Weights of a small GPT-style language model, trained from scratch on English Wikipedia.
Size: 5 heads of 32, MLP 640 GELU, vocabulary 8192, 5.78M parameters.
Training: a variant of SOAP for these matrices, 159M tokens.
Each number is 200 + 20 x the weight over its row's rms, rounded and kept within 0 to 999. Layers, rows and columns count from 0. The size before them is the row's rms in percent of the matrix's.

# up: layer 8 MLP up, 640x160, rms 0.191, rows 190-271, columns 0-39
# down: layer 8 MLP down (transposed), 640x160, rms 0.191, rows 190-270, columns 0-39
up190,094,216,196,218,209,158,214,199,173,191,210,216,204,215,216,223,170,253,182,226,196,228,186,217,219,176,222,175,193,200,229,211,204,200,177,195,218,188,214,202,158
down190,101,214,191,218,205,189,181,245,213,208,245,200,178,191,192,171,228,218,203,193,226,197,195,196,199,224,220,209,201,236,179,208,136,182,214,213,182,209,180,187,191
up191,108,198,214,215,210,192,171,201,182,207,174,207,216,218,192,216,196,216,162,193,220,205,222,211,226,194,221,171,196,189,193,204,234,199,190,221,224,207,195,214,218
down191,121,179,191,208,196,201,224,182,199,228,192,208,209,217,163,185,169,167,216,200,170,217,198,229,242,196,196,157,237,186,238,200,193,244,217,209,229,205,158,211,188
up192,104,230,162,212,215,188,206,193,235,198,194,246,228,194,223,200,210,190,191,219,194,195,207,179,203,206,194,190,196,195,231,215,216,184,213,188,134,174,221,176,204
down192,103,193,204,191,174,234,173,244,176,217,183,189,182,193,196,164,235,185,218,188,204,195,175,206,182,218,223,207,249,215,204,211,235,188,186,200,226,189,182,215,193
up193,105,205,184,233,204,202,209,205,203,171,196,194,182,176,192,204,202,195,214,202,174,200,188,152,211,223,215,211,221,193,206,213,189,200,190,157,203,205,220,202,191
down193,100,212,197,218,192,169,201,191,196,209,229,206,168,174,192,180,224,175,199,189,227,179,165,212,216,197,150,189,222,182,209,224,204,198,200,210,178,181,191,203,242
up194,096,208,194,166,229,199,217,179,199,190,188,200,196,207,181,223,195,236,232,199,209,208,181,220,191,216,203,206,200,228,232,185,186,170,176,209,211,188,201,163,215
down194,107,199,176,187,179,190,193,191,245,169,186,212,188,162,207,190,224,202,175,184,209,180,206,216,195,224,211,226,192,189,204,213,213,224,218,220,213,184,221,199,189
up195,088,203,208,179,199,196,231,230,232,205,207,200,213,193,201,199,213,189,204,195,207,208,205,185,212,215,175,236,171,182,215,216,214,233,209,225,184,212,224,202,201
down195,074,205,199,179,217,213,171,206,160,186,219,216,239,160,187,197,208,194,187,161,215,197,179,227,193,206,208,199,227,187,194,190,206,196,238,206,175,226,175,171,199
up196,112,177,199,232,155,205,224,218,225,184,236,191,174,224,167,192,154,188,229,199,179,183,199,217,213,194,197,236,184,203,193,206,209,244,207,172,194,228,190,217,199
down196,121,189,190,211,179,200,231,145,197,237,220,232,158,193,178,213,193,213,158,217,170,236,216,229,210,171,207,156,207,206,204,208,187,225,214,221,200,224,236,209,199
up197,097,201,209,204,174,213,205,258,180,225,217,195,192,241,173,217,210,215,226,206,232,167,215,226,209,223,232,212,180,162,178,201,170,182,183,211,207,174,236,225,193
down197,111,210,181,197,218,191,171,177,220,191,150,178,206,170,202,164,182,220,204,179,195,181,173,200,174,208,196,201,190,203,187,213,172,211,236,198,196,204,204,194,187
up198,088,203,206,195,231,212,227,173,213,202,209,209,199,211,191,226,221,175,161,241,210,230,207,215,195,190,237,173,184,190,186,178,194,229,211,219,195,209,221,244,192
down198,107,205,205,230,178,235,215,220,232,202,187,188,163,170,176,180,164,225,186,179,187,207,197,202,179,223,214,223,237,192,200,233,202,218,184,184,201,201,197,193,212
up199,112,205,209,225,225,208,201,180,232,212,219,193,206,177,231,234,207,202,212,166,179,177,165,228,211,181,214,204,195,200,220,213,243,162,188,192,218,160,210,207,224
down199,106,186,201,206,177,190,237,242,153,197,177,208,166,231,213,184,187,207,224,214,156,215,174,186,209,163,193,197,161,195,199,186,211,230,217,200,235,172,193,190,192
up200,096,186,191,205,218,203,213,187,202,212,207,203,169,216,222,187,239,174,210,234,194,206,177,221,200,216,195,221,194,229,172,211,196,210,185,198,198,238,191,195,172
down200,071,189,182,171,210,213,184,188,158,202,209,221,202,169,215,213,191,233,217,175,221,166,191,160,207,200,230,172,179,196,171,175,204,209,251,198,203,254,231,156,204
up201,100,220,187,196,186,195,184,254,180,221,200,213,180,195,180,216,200,195,170,192,182,231,217,185,216,175,222,215,206,177,139,198,217,204,215,200,222,201,157,181,195
down201,109,202,216,197,209,215,181,144,138,209,226,193,185,187,170,185,225,182,217,211,220,200,173,179,188,161,209,170,222,227,170,205,176,182,189,207,213,218,218,207,212
up202,102,228,171,197,200,181,193,220,185,237,196,168,217,201,178,228,199,156,192,203,218,173,185,192,222,164,197,202,196,207,220,184,225,165,188,233,187,201,222,221,192
down202,102,184,237,195,195,210,210,219,210,218,202,211,214,229,197,184,194,205,167,186,208,224,214,223,207,190,215,231,231,183,187,179,224,221,187,180,206,204,197,196,182
up203,102,205,205,238,229,150,183,185,193,207,189,213,192,179,217,243,204,219,175,165,212,189,212,217,214,218,216,205,199,175,208,154,190,206,200,181,184,158,197,193,219
down203,112,220,206,187,204,210,156,186,214,250,195,227,219,210,200,198,243,236,203,201,179,201,166,198,218,219,213,238,226,207,201,196,185,204,174,194,198,187,192,190,241
up204,101,196,183,185,179,211,178,203,173,222,197,213,220,219,179,178,215,209,226,139,199,211,193,180,213,197,191,184,211,194,186,177,181,217,166,196,196,208,214,245,214
down204,105,227,209,222,198,246,220,198,210,207,201,181,193,212,223,199,171,203,186,145,166,218,249,200,201,192,213,183,201,198,195,150,192,212,204,212,194,161,234,204,188
up205,096,220,206,234,186,200,190,200,221,211,216,182,210,258,199,198,173,205,206,210,201,215,233,234,180,206,173,201,209,203,189,170,204,187,213,195,196,205,185,206,204
down205,118,204,176,187,239,199,183,212,196,187,205,219,187,187,159,196,186,167,214,250,208,220,193,225,197,178,199,241,200,174,180,235,209,182,209,212,205,215,214,209,190
up206,100,133,213,226,200,200,188,175,187,184,198,188,212,193,206,244,206,249,230,228,177,176,213,205,209,222,179,212,185,180,200,200,220,191,202,207,204,250,184,190,234
down206,111,207,170,207,213,211,214,187,160,160,189,186,187,214,201,202,187,209,216,203,175,235,216,192,235,206,237,181,172,169,229,179,210,197,215,218,203,179,227,224,230
up207,101,191,192,199,187,213,222,183,208,177,222,205,209,199,181,194,200,174,214,183,237,208,169,199,213,185,216,227,200,195,199,195,193,203,220,207,243,216,190,210,142
down207,111,222,189,178,214,164,213,223,197,194,212,206,209,187,198,230,193,202,184,196,206,218,199,167,184,199,202,188,211,201,226,180,205,224,193,197,190,230,209,205,220
up208,109,166,206,192,172,188,208,204,183,208,191,191,206,224,198,231,216,159,216,193,204,216,190,211,207,187,215,189,192,212,203,203,204,198,185,192,224,161,183,222,181
down208,114,256,225,215,208,178,191,174,220,187,197,190,193,195,192,208,201,168,180,180,197,185,186,230,187,177,226,204,198,193,172,194,223,196,161,226,179,188,199,213,225
up209,112,221,194,221,197,179,204,175,212,172,229,196,188,228,223,200,209,176,216,218,238,193,202,216,221,202,232,170,202,186,183,167,224,216,169,197,197,174,177,210,198
down209,119,219,197,179,152,213,179,220,197,206,178,186,208,221,224,210,190,207,204,188,178,194,190,194,196,232,209,188,170,220,219,195,201,186,141,197,222,207,196,221,219
up210,095,203,184,193,205,194,195,181,204,216,199,200,180,204,194,212,189,215,176,196,208,161,236,213,202,173,184,209,222,161,213,217,184,191,188,155,194,222,205,179,224
down210,092,189,224,212,217,211,223,214,217,204,158,170,207,236,218,196,188,205,222,203,173,235,201,204,229,184,230,206,193,174,180,162,220,203,213,216,217,195,226,224,195
up211,089,178,218,182,171,222,176,191,220,184,226,217,195,195,152,208,183,182,209,221,157,195,183,176,207,183,175,197,204,194,201,189,208,171,194,191,209,154,211,230,193
down211,077,158,228,190,210,202,203,219,198,171,256,219,196,180,196,177,198,227,200,193,212,176,201,210,211,178,209,206,196,232,217,188,189,202,213,179,198,194,184,174,192
up212,098,194,172,197,218,191,175,148,221,185,200,206,217,217,187,200,179,207,182,187,200,186,188,195,182,209,174,201,225,183,177,219,180,179,217,215,185,220,195,208,224
down212,099,234,174,165,206,217,212,177,217,203,189,190,196,197,190,226,217,197,195,184,204,234,207,180,216,193,192,184,175,250,191,188,191,199,211,217,198,182,225,189,161
up213,103,204,198,162,189,183,205,191,214,213,207,200,207,203,177,199,191,220,165,214,191,220,201,208,200,218,203,204,238,223,191,209,247,159,177,196,198,185,184,207,173
down213,096,185,205,187,206,180,191,164,220,193,218,230,175,227,188,213,237,187,199,224,213,219,188,178,176,182,181,203,202,209,186,188,166,215,215,197,187,184,196,155,195
up214,088,205,158,213,217,213,200,152,219,207,187,194,191,176,189,197,209,193,218,171,210,188,206,209,217,169,211,213,207,205,202,216,161,160,193,186,213,178,170,189,230
down214,074,211,185,198,209,234,212,232,182,206,219,210,191,207,199,220,187,208,193,197,202,200,216,173,209,215,199,185,157,157,237,197,196,191,193,192,224,227,208,200,187
up215,102,222,170,164,206,219,185,165,185,242,208,222,184,164,199,173,206,173,200,195,174,182,204,191,205,194,183,180,152,185,184,220,239,215,212,210,185,201,191,174,219
down215,092,198,216,185,189,192,222,235,217,212,209,181,199,205,195,215,177,161,181,226,196,217,215,200,186,178,194,160,184,205,178,198,190,166,209,174,208,194,208,213,187
up216,105,198,189,199,208,203,183,196,177,187,196,202,193,226,218,201,198,208,197,210,218,158,226,214,181,242,195,214,171,203,208,208,225,215,189,237,206,226,178,203,215
down216,069,208,177,180,184,210,235,225,184,189,232,228,191,193,184,180,194,181,212,202,205,188,156,228,186,216,198,208,174,171,185,193,197,214,228,163,165,166,177,176,172
up217,106,206,202,234,234,210,196,202,208,208,210,199,184,221,209,174,192,194,196,202,239,170,196,200,187,179,261,179,216,180,185,185,188,177,191,176,186,191,219,247,207
down217,112,208,241,177,183,194,232,236,163,207,199,224,196,193,189,190,219,154,192,193,256,210,150,210,208,217,179,221,194,195,205,204,187,211,199,222,207,201,201,204,186
up218,090,181,168,219,162,199,194,203,200,227,208,226,250,191,223,205,205,177,187,217,207,205,260,168,216,159,206,223,226,198,196,211,187,194,195,203,182,195,204,188,212
down218,074,185,214,221,184,213,208,214,185,201,205,214,207,204,222,183,216,234,215,193,191,193,219,196,214,209,208,175,191,181,196,233,190,176,199,209,180,191,209,194,196
up219,095,217,193,156,187,209,193,183,214,204,171,233,170,217,181,192,205,207,210,206,238,170,162,234,238,202,190,191,169,200,200,165,174,183,229,250,212,199,197,218,167
down219,103,216,210,172,190,211,227,223,200,215,180,171,224,187,172,186,185,149,203,207,210,180,175,222,206,205,167,200,213,212,197,204,165,235,195,192,190,196,177,207,197
up220,125,205,192,219,222,193,165,211,204,190,228,209,214,221,150,205,235,187,175,176,184,191,191,193,204,177,212,224,187,214,189,164,186,175,191,174,233,204,206,194,199
down220,114,209,189,226,211,216,198,170,203,203,221,171,187,204,191,197,196,236,175,188,187,121,196,203,172,184,199,181,233,189,217,212,178,209,221,194,217,200,208,180,222
up221,103,221,187,229,216,217,154,213,232,236,204,202,199,188,181,205,215,190,194,246,207,207,205,221,194,223,201,212,190,222,208,180,209,188,231,190,168,170,222,200,220
down221,099,180,179,212,200,201,220,192,186,143,192,206,231,235,202,202,175,186,186,168,190,158,247,210,208,188,185,162,213,217,168,198,219,202,212,184,220,218,190,219,223
up222,099,207,197,187,181,198,167,185,208,203,196,175,171,172,190,227,213,222,182,218,166,218,187,198,231,207,178,246,197,199,192,211,213,233,195,190,185,210,177,188,207
down222,094,174,180,203,235,201,226,199,216,208,196,188,225,211,201,209,206,196,229,192,172,197,175,182,183,175,211,201,172,226,174,227,184,155,192,156,212,244,185,219,196
up223,099,181,228,195,196,214,228,196,244,201,184,187,202,195,208,166,200,200,211,180,189,170,191,193,193,187,205,229,182,205,174,202,170,196,205,171,209,189,147,225,233
down223,103,218,215,252,205,191,213,191,202,213,206,199,184,208,214,193,193,208,210,235,157,195,175,195,174,194,193,167,163,188,186,198,238,220,218,196,217,195,210,183,234
up224,114,170,198,182,166,184,224,265,155,237,210,213,182,210,186,210,182,184,202,214,180,209,212,185,171,196,212,180,210,218,218,218,202,184,184,177,227,240,197,188,202
down224,117,185,197,169,216,192,191,262,186,192,221,220,181,180,201,176,184,202,191,196,207,199,212,186,175,180,191,226,201,249,231,224,169,190,189,179,210,202,157,168,207
up225,107,176,213,193,185,234,157,179,154,210,188,180,210,193,213,228,208,220,215,221,218,191,190,198,174,186,226,195,198,217,175,205,206,213,204,199,236,202,213,214,215
down225,115,203,191,199,234,194,214,207,215,209,206,233,199,218,196,175,189,206,196,201,197,207,178,195,197,180,151,195,209,182,158,191,202,222,180,186,182,200,192,229,197
up226,098,179,203,192,188,202,176,244,188,181,223,193,215,196,179,187,232,205,212,204,167,201,198,225,188,214,174,190,240,182,184,220,212,203,182,201,184,199,160,221,185
down226,104,163,168,215,202,227,225,221,229,169,179,217,216,203,201,229,189,219,199,180,215,193,235,183,191,209,221,186,192,190,213,183,172,186,180,211,216,195,244,241,182
up227,101,199,167,195,210,188,190,180,257,213,224,205,197,215,207,241,167,216,207,258,224,214,210,243,205,165,162,244,230,184,195,203,171,201,201,246,188,214,203,198,194
down227,110,216,228,184,210,231,199,240,156,197,164,195,206,221,203,198,228,217,202,193,214,224,188,217,225,217,251,209,219,217,194,239,217,171,207,181,211,175,198,209,169
up228,088,192,232,212,165,197,182,242,204,164,210,202,206,192,169,156,241,238,187,214,218,208,221,177,186,209,211,195,199,219,202,205,216,218,183,200,177,180,179,174,206
down228,099,202,168,196,196,184,199,194,209,170,188,206,192,181,205,198,125,227,231,179,219,194,221,181,203,221,190,209,201,222,157,205,183,205,181,178,187,219,207,224,196
up229,119,222,219,227,216,188,210,190,195,184,236,203,214,194,167,233,167,204,207,211,201,190,175,199,163,232,213,176,193,226,212,193,187,187,194,195,209,206,184,228,189
down229,139,203,190,210,184,186,207,187,200,196,192,144,190,207,219,192,188,215,189,186,171,203,245,185,172,205,184,173,207,228,189,183,224,200,232,233,202,231,199,215,185
up230,104,200,162,199,182,206,230,193,209,188,226,216,185,185,219,212,194,208,217,166,230,257,232,218,186,216,193,218,198,222,201,207,195,188,209,187,217,197,211,189,159
down230,099,216,196,231,204,209,221,162,230,217,233,198,180,245,222,159,177,190,203,197,197,141,192,197,179,171,161,216,191,200,185,171,198,205,197,193,215,206,223,220,197
up231,112,225,204,206,201,239,224,200,246,217,186,182,206,180,182,198,211,208,166,213,196,202,192,247,169,218,219,207,174,198,203,160,170,177,175,196,192,163,189,196,192
down231,111,179,212,210,169,220,182,177,202,200,212,230,217,226,198,181,227,198,201,206,211,190,207,179,190,179,175,167,211,202,170,205,175,215,179,196,195,183,205,208,192
up232,099,194,205,201,203,208,224,177,182,213,174,232,175,168,199,186,258,209,172,204,208,188,196,191,201,194,207,218,225,207,210,198,191,211,228,164,156,208,206,191,186
down232,108,196,221,222,252,212,220,211,201,175,162,206,187,232,196,188,173,190,200,192,201,191,213,213,203,197,173,171,212,186,220,189,239,220,210,188,163,210,233,201,145
up233,094,204,192,207,147,197,238,191,241,230,193,187,192,198,192,209,208,190,215,201,214,218,192,208,208,229,208,232,191,233,240,210,192,155,220,187,215,191,206,178,203
down233,086,187,240,165,213,183,199,214,160,214,192,198,199,199,219,173,183,215,204,177,186,209,214,214,200,201,237,191,173,184,185,210,218,230,178,179,194,210,177,180,228
up234,081,208,177,190,157,192,239,199,186,230,204,166,212,214,173,212,210,208,196,229,188,190,182,177,191,191,198,179,191,172,191,179,198,202,189,153,217,204,213,214,205
down234,086,193,234,226,211,193,163,214,199,189,216,218,217,199,228,198,181,221,222,198,202,216,195,218,216,212,214,214,190,203,198,226,210,205,217,229,166,237,210,173,227
up235,098,216,219,217,191,199,202,165,185,187,211,174,189,213,220,215,215,216,178,192,203,241,209,177,258,259,175,198,195,178,203,225,218,151,242,183,221,210,186,172,218
down235,096,172,190,177,230,228,180,243,214,199,219,208,218,213,169,190,232,187,222,206,207,167,176,242,204,205,215,218,171,180,221,185,208,187,192,190,214,207,219,238,207
up236,105,174,209,206,228,182,209,206,206,179,190,199,165,182,189,212,226,197,223,184,199,193,188,191,196,201,180,160,207,268,234,189,221,161,224,199,184,230,201,177,180
down236,059,215,212,209,190,189,233,215,176,202,199,171,200,205,209,196,184,178,197,207,220,215,148,218,206,193,227,206,204,188,214,208,210,234,206,157,231,226,184,165,175
up237,080,186,198,188,175,197,215,181,171,197,219,178,231,216,213,192,190,244,159,192,219,194,193,191,192,217,204,184,179,209,201,162,182,201,192,183,184,214,210,172,220
down237,087,206,218,183,178,173,218,222,203,181,177,227,162,149,188,215,207,150,232,223,211,198,182,212,219,181,205,224,203,210,197,217,219,233,201,182,196,195,180,240,145
up238,086,215,207,198,229,198,184,204,211,218,201,205,227,200,199,206,210,194,207,205,195,214,209,185,224,185,175,187,201,248,192,202,207,217,184,180,243,244,154,215,203
down238,094,209,207,203,203,151,185,202,208,180,217,232,187,181,225,230,194,222,170,204,215,209,188,182,161,185,198,203,194,208,171,192,175,191,210,198,203,206,223,201,192
up239,101,230,190,195,208,176,170,239,192,181,225,201,195,196,187,225,182,171,180,199,224,232,224,206,216,215,201,174,225,222,195,206,151,182,170,208,194,202,231,186,207
down239,094,168,187,226,209,204,195,206,196,204,206,203,198,215,219,207,200,228,184,222,201,208,213,200,182,208,197,173,187,191,182,195,209,189,214,198,184,195,184,157,210
up240,089,227,202,176,170,207,206,234,164,181,198,224,195,197,173,185,164,217,171,189,185,250,200,229,228,169,210,223,218,202,212,183,212,199,174,190,192,198,205,178,205
down240,089,184,204,233,225,227,192,172,213,177,202,219,209,222,204,199,169,176,211,194,200,182,200,214,196,212,229,199,188,158,201,225,240,211,197,201,211,215,185,199,222
up241,098,220,214,214,221,185,173,168,214,179,194,201,198,191,209,243,213,203,216,170,166,175,178,189,190,209,219,219,192,232,212,204,190,203,188,237,201,192,194,230,200
down241,119,211,188,164,191,185,180,196,226,180,203,226,241,209,207,180,198,201,184,170,220,216,199,193,221,173,159,191,227,226,190,250,224,206,220,185,209,232,200,198,226
up242,090,182,179,224,176,245,179,182,177,188,214,194,195,160,210,219,209,147,209,173,238,160,229,199,213,217,209,185,214,196,184,201,208,210,192,158,225,205,176,221,205
down242,081,206,175,194,206,205,199,190,191,184,220,215,197,230,211,214,198,214,187,168,209,206,227,247,158,175,229,194,153,205,221,187,230,169,179,240,201,234,190,198,207
up243,117,173,197,186,172,186,195,201,184,184,191,202,220,182,195,180,229,178,212,198,190,197,189,193,207,190,157,213,193,189,200,233,168,202,219,211,155,204,199,197,187
down243,109,214,246,220,172,232,188,200,166,196,194,185,173,181,207,201,189,244,179,221,185,201,207,195,178,177,190,194,212,198,233,208,209,178,201,183,183,200,173,189,186
up244,075,229,168,226,185,224,216,162,196,187,198,194,194,187,191,212,198,240,226,221,221,221,179,194,197,200,209,199,204,177,205,198,196,195,196,205,185,213,190,198,219
down244,082,210,192,216,205,206,209,178,203,177,194,203,230,202,203,203,198,190,216,203,142,171,189,218,214,212,228,189,199,188,223,210,233,218,216,200,208,228,192,182,220
up245,104,194,202,194,231,179,213,175,200,184,190,189,197,184,195,219,207,195,191,212,162,191,212,201,211,219,236,204,214,166,203,175,219,203,186,163,207,192,201,219,221
down245,094,243,182,198,163,196,198,153,190,212,176,177,226,233,252,199,201,191,202,225,197,199,189,176,227,143,167,217,193,194,180,196,214,200,191,187,199,188,212,195,197
up246,075,195,219,196,173,219,192,209,213,209,207,190,191,199,202,182,209,207,175,181,157,177,217,219,196,223,236,155,248,206,225,214,191,188,213,185,194,210,218,198,206
down246,097,228,180,213,191,202,203,211,214,197,171,169,200,226,196,218,179,205,194,225,162,229,181,202,159,168,203,206,179,211,202,203,208,199,208,218,205,212,232,217,203
up247,098,205,175,262,213,182,225,176,171,164,203,189,190,237,194,209,201,224,185,209,221,186,193,170,211,197,219,176,203,190,183,227,164,206,159,201,202,193,199,208,213
down247,090,188,219,211,217,186,217,204,211,212,193,222,201,206,186,199,203,196,201,196,205,211,188,184,185,214,234,201,215,205,214,228,207,194,215,201,171,186,225,212,220
up248,101,183,180,215,195,142,213,200,186,197,181,219,219,228,197,201,212,172,199,227,214,225,201,200,177,212,162,172,162,197,230,179,208,195,161,198,177,224,214,179,216
down248,097,194,208,192,191,188,191,222,206,208,201,197,202,230,204,205,206,199,171,200,170,167,225,174,165,187,183,205,181,174,206,184,193,208,173,186,209,212,197,195,201
up249,103,199,184,158,168,180,194,184,211,211,210,182,206,217,198,196,186,211,188,179,200,165,196,191,221,176,205,210,177,198,189,208,207,220,233,239,207,133,200,215,197
down249,064,212,220,193,199,186,212,196,176,175,219,216,209,159,213,206,181,186,164,182,243,202,203,210,219,232,202,205,206,181,231,184,175,221,197,167,202,199,149,160,188
up250,086,233,236,201,211,205,205,199,221,177,202,241,201,211,226,221,216,198,200,223,217,174,190,176,233,199,218,215,206,194,237,184,206,217,214,170,192,200,178,218,207
down250,076,166,191,200,201,219,209,202,156,207,184,171,215,201,189,195,212,195,204,176,220,194,215,185,225,176,195,196,195,180,203,198,189,217,258,193,210,224,217,180,186
up251,096,190,167,204,181,205,180,199,174,166,195,212,226,178,181,207,174,223,210,191,186,206,205,197,234,191,215,159,193,177,201,229,240,231,184,210,186,246,202,196,187
down251,104,158,223,189,225,200,216,227,183,171,189,207,174,202,187,186,227,205,198,178,191,215,189,163,191,249,215,235,208,179,201,209,194,179,232,210,230,192,178,187,213
up252,118,166,201,197,226,221,185,193,214,188,187,170,183,221,222,169,182,231,174,210,164,231,201,189,207,198,205,205,188,189,202,178,230,235,172,217,175,184,190,172,190
down252,125,163,169,198,199,228,189,194,185,212,201,188,194,218,165,183,190,212,190,175,188,217,161,197,189,197,207,212,194,188,214,185,209,244,145,241,199,188,225,191,198
up253,091,172,169,211,208,229,186,188,193,187,197,190,177,217,156,199,219,235,179,203,184,184,200,202,209,175,188,166,203,214,220,191,152,203,197,195,216,219,163,199,184
down253,080,224,226,188,146,212,210,204,199,249,164,188,201,216,203,219,203,215,224,207,220,209,201,208,193,183,207,200,179,216,182,160,216,188,211,205,194,176,197,211,153
up254,109,210,211,219,197,178,187,234,195,207,227,168,182,209,159,206,217,220,193,192,219,210,236,166,196,212,216,186,208,198,227,225,174,191,205,196,196,240,203,225,195
down254,107,163,200,220,221,169,191,211,194,174,188,185,209,221,162,176,212,182,183,204,201,241,197,223,164,185,214,184,173,178,259,197,185,206,218,220,201,222,203,186,211
up255,088,178,199,197,189,164,183,191,229,198,215,241,220,207,190,165,219,181,167,178,179,201,238,232,192,216,222,173,213,183,224,210,215,197,193,208,197,214,227,185,210
down255,086,195,232,232,176,198,243,201,207,231,184,218,230,204,170,166,182,172,184,186,204,220,239,218,191,187,234,209,196,209,208,215,149,220,197,205,189,201,214,218,197
up256,087,197,193,237,155,204,215,223,230,192,183,217,190,218,189,197,187,213,186,202,215,190,205,203,179,185,207,243,197,251,208,183,223,218,185,239,187,180,187,192,238
down256,071,203,197,212,196,192,207,200,184,221,222,184,204,189,170,199,181,179,165,199,207,183,205,180,177,202,220,204,190,202,211,203,195,214,193,167,177,200,180,151,196
up257,082,222,173,209,192,182,226,220,188,175,215,172,218,198,191,208,221,201,209,187,211,174,207,211,216,229,221,194,200,193,160,213,198,205,190,214,202,208,185,188,189
down257,094,207,213,210,176,180,190,181,177,234,169,183,199,197,215,213,209,197,188,201,201,199,181,202,165,199,176,174,211,177,198,181,185,202,193,209,202,217,184,213,204
up258,105,173,168,231,157,180,193,182,173,246,237,198,196,235,193,209,187,238,193,200,196,193,189,209,205,213,197,220,235,174,210,194,210,213,197,176,170,196,198,211,209
down258,109,187,189,185,194,228,207,202,188,203,164,213,190,196,214,179,191,223,205,193,153,218,249,211,195,167,228,171,184,231,219,177,213,204,214,227,206,209,220,211,192
up259,089,221,166,178,216,174,204,203,198,239,211,171,207,166,204,174,211,206,186,220,196,196,167,214,206,229,175,260,239,192,200,187,213,186,206,200,217,211,194,195,208
down259,083,221,169,206,226,199,196,222,209,189,191,155,181,178,211,211,149,202,212,188,176,242,200,211,195,178,228,194,202,191,200,184,203,148,197,226,181,190,206,172,171
up260,092,211,189,231,235,217,209,201,230,190,187,208,197,194,220,220,222,210,176,219,205,190,192,162,169,229,181,212,203,174,229,176,215,237,198,191,232,168,204,217,185
down260,093,196,162,220,196,220,204,161,240,158,192,233,221,218,214,219,174,201,196,181,197,225,188,196,178,196,196,241,186,171,191,188,225,163,201,210,199,215,191,220,167
up261,085,190,179,213,163,200,168,187,214,221,214,203,161,203,220,227,203,201,183,214,236,202,140,194,203,188,218,182,204,186,199,221,200,183,185,234,193,182,197,213,202
down261,085,222,208,177,198,214,197,185,190,248,193,215,220,193,216,195,175,203,183,207,188,169,209,191,224,214,204,202,208,204,162,228,210,159,210,180,202,171,174,184,205
up262,098,202,197,196,202,180,194,230,182,258,219,220,201,245,180,218,199,188,203,144,208,196,216,214,198,210,196,214,196,201,184,193,187,186,200,224,198,210,160,193,250
down262,101,168,199,213,188,186,196,189,218,190,183,157,179,190,192,195,199,245,203,191,184,184,179,207,221,216,219,200,222,196,216,191,190,185,204,207,190,217,203,191,209
up263,095,206,187,215,181,199,202,204,211,193,184,208,207,153,152,222,204,180,192,175,185,207,178,214,229,205,206,183,201,180,226,205,216,224,193,204,193,198,180,191,208
down263,102,172,209,204,252,198,177,220,189,186,234,234,183,188,180,185,227,186,199,209,220,230,210,157,193,201,196,179,200,221,182,229,203,192,157,199,186,149,180,205,192
up264,094,213,176,201,177,179,175,193,232,186,214,192,194,197,188,201,180,205,165,258,185,208,193,198,188,232,224,171,208,206,216,204,209,197,168,206,198,204,223,191,180
down264,096,196,180,194,215,208,215,190,165,212,207,203,223,171,160,192,155,192,253,205,167,193,176,201,205,190,216,243,195,206,214,190,203,177,230,185,215,195,176,184,207
up265,112,210,187,219,199,210,189,214,210,160,237,205,182,200,234,202,167,208,234,223,185,221,194,226,214,154,171,213,229,161,242,245,216,199,207,203,260,224,196,182,203
down265,106,202,203,213,198,202,181,222,209,170,189,179,176,201,216,199,214,209,200,204,167,220,224,227,197,209,234,199,234,224,211,219,211,192,224,198,225,211,236,223,207
up266,120,196,195,202,183,204,179,187,209,206,213,202,155,188,200,188,182,175,196,209,213,180,163,217,179,216,177,194,191,174,187,196,207,194,188,201,200,205,185,207,194
down266,109,216,214,220,218,186,190,182,220,210,219,212,162,200,215,198,189,213,217,244,169,218,229,225,222,176,215,211,208,199,180,207,185,184,195,197,186,197,195,173,215
up267,097,203,220,181,208,168,204,206,194,186,233,194,194,194,181,200,213,216,168,210,216,192,146,214,211,182,166,198,200,227,171,213,166,171,186,191,190,209,211,201,212
down267,106,210,190,217,168,178,192,202,197,191,208,217,182,233,268,208,210,175,216,196,232,205,208,198,183,198,205,190,171,197,230,169,231,181,232,230,157,185,205,235,158
up268,135,190,205,195,191,186,211,194,225,241,194,199,190,219,186,215,210,184,183,196,219,191,200,130,225,214,189,161,154,217,192,170,200,234,200,182,181,177,207,214,224
down268,197,200,207,180,209,227,222,253,210,222,188,201,162,235,212,219,216,180,184,217,155,202,208,195,235,202,211,187,192,218,206,211,200,232,187,196,213,163,214,198,202
up269,094,219,168,176,205,234,216,215,202,201,189,241,156,235,180,207,195,242,211,197,191,251,190,182,224,198,230,178,195,210,222,198,179,191,194,258,210,184,226,211,219
down269,080,201,184,243,209,179,194,200,232,191,217,189,229,202,173,187,209,195,211,195,186,201,195,208,174,173,204,191,191,198,203,208,211,179,199,213,180,181,213,179,184
up270,091,165,227,179,173,191,198,212,210,229,202,204,177,232,208,220,204,159,194,211,213,209,171,200,222,196,226,225,193,211,191,218,208,222,222,213,176,208,173,217,211
down270,078,199,248,190,165,224,203,198,176,216,202,222,200,199,215,159,179,246,206,191,205,223,214,179,207,182,202,198,209,182,199,178,228,186,190,238,230,199,170,208,205
up271,097,193,209,182,220,204,157,196,230,183,214,193,216,198,176,190,186,199,189,173,192,191,220,237,206,201,190,179,194,193,200,225,212,190,210,186,202,203,177,219,244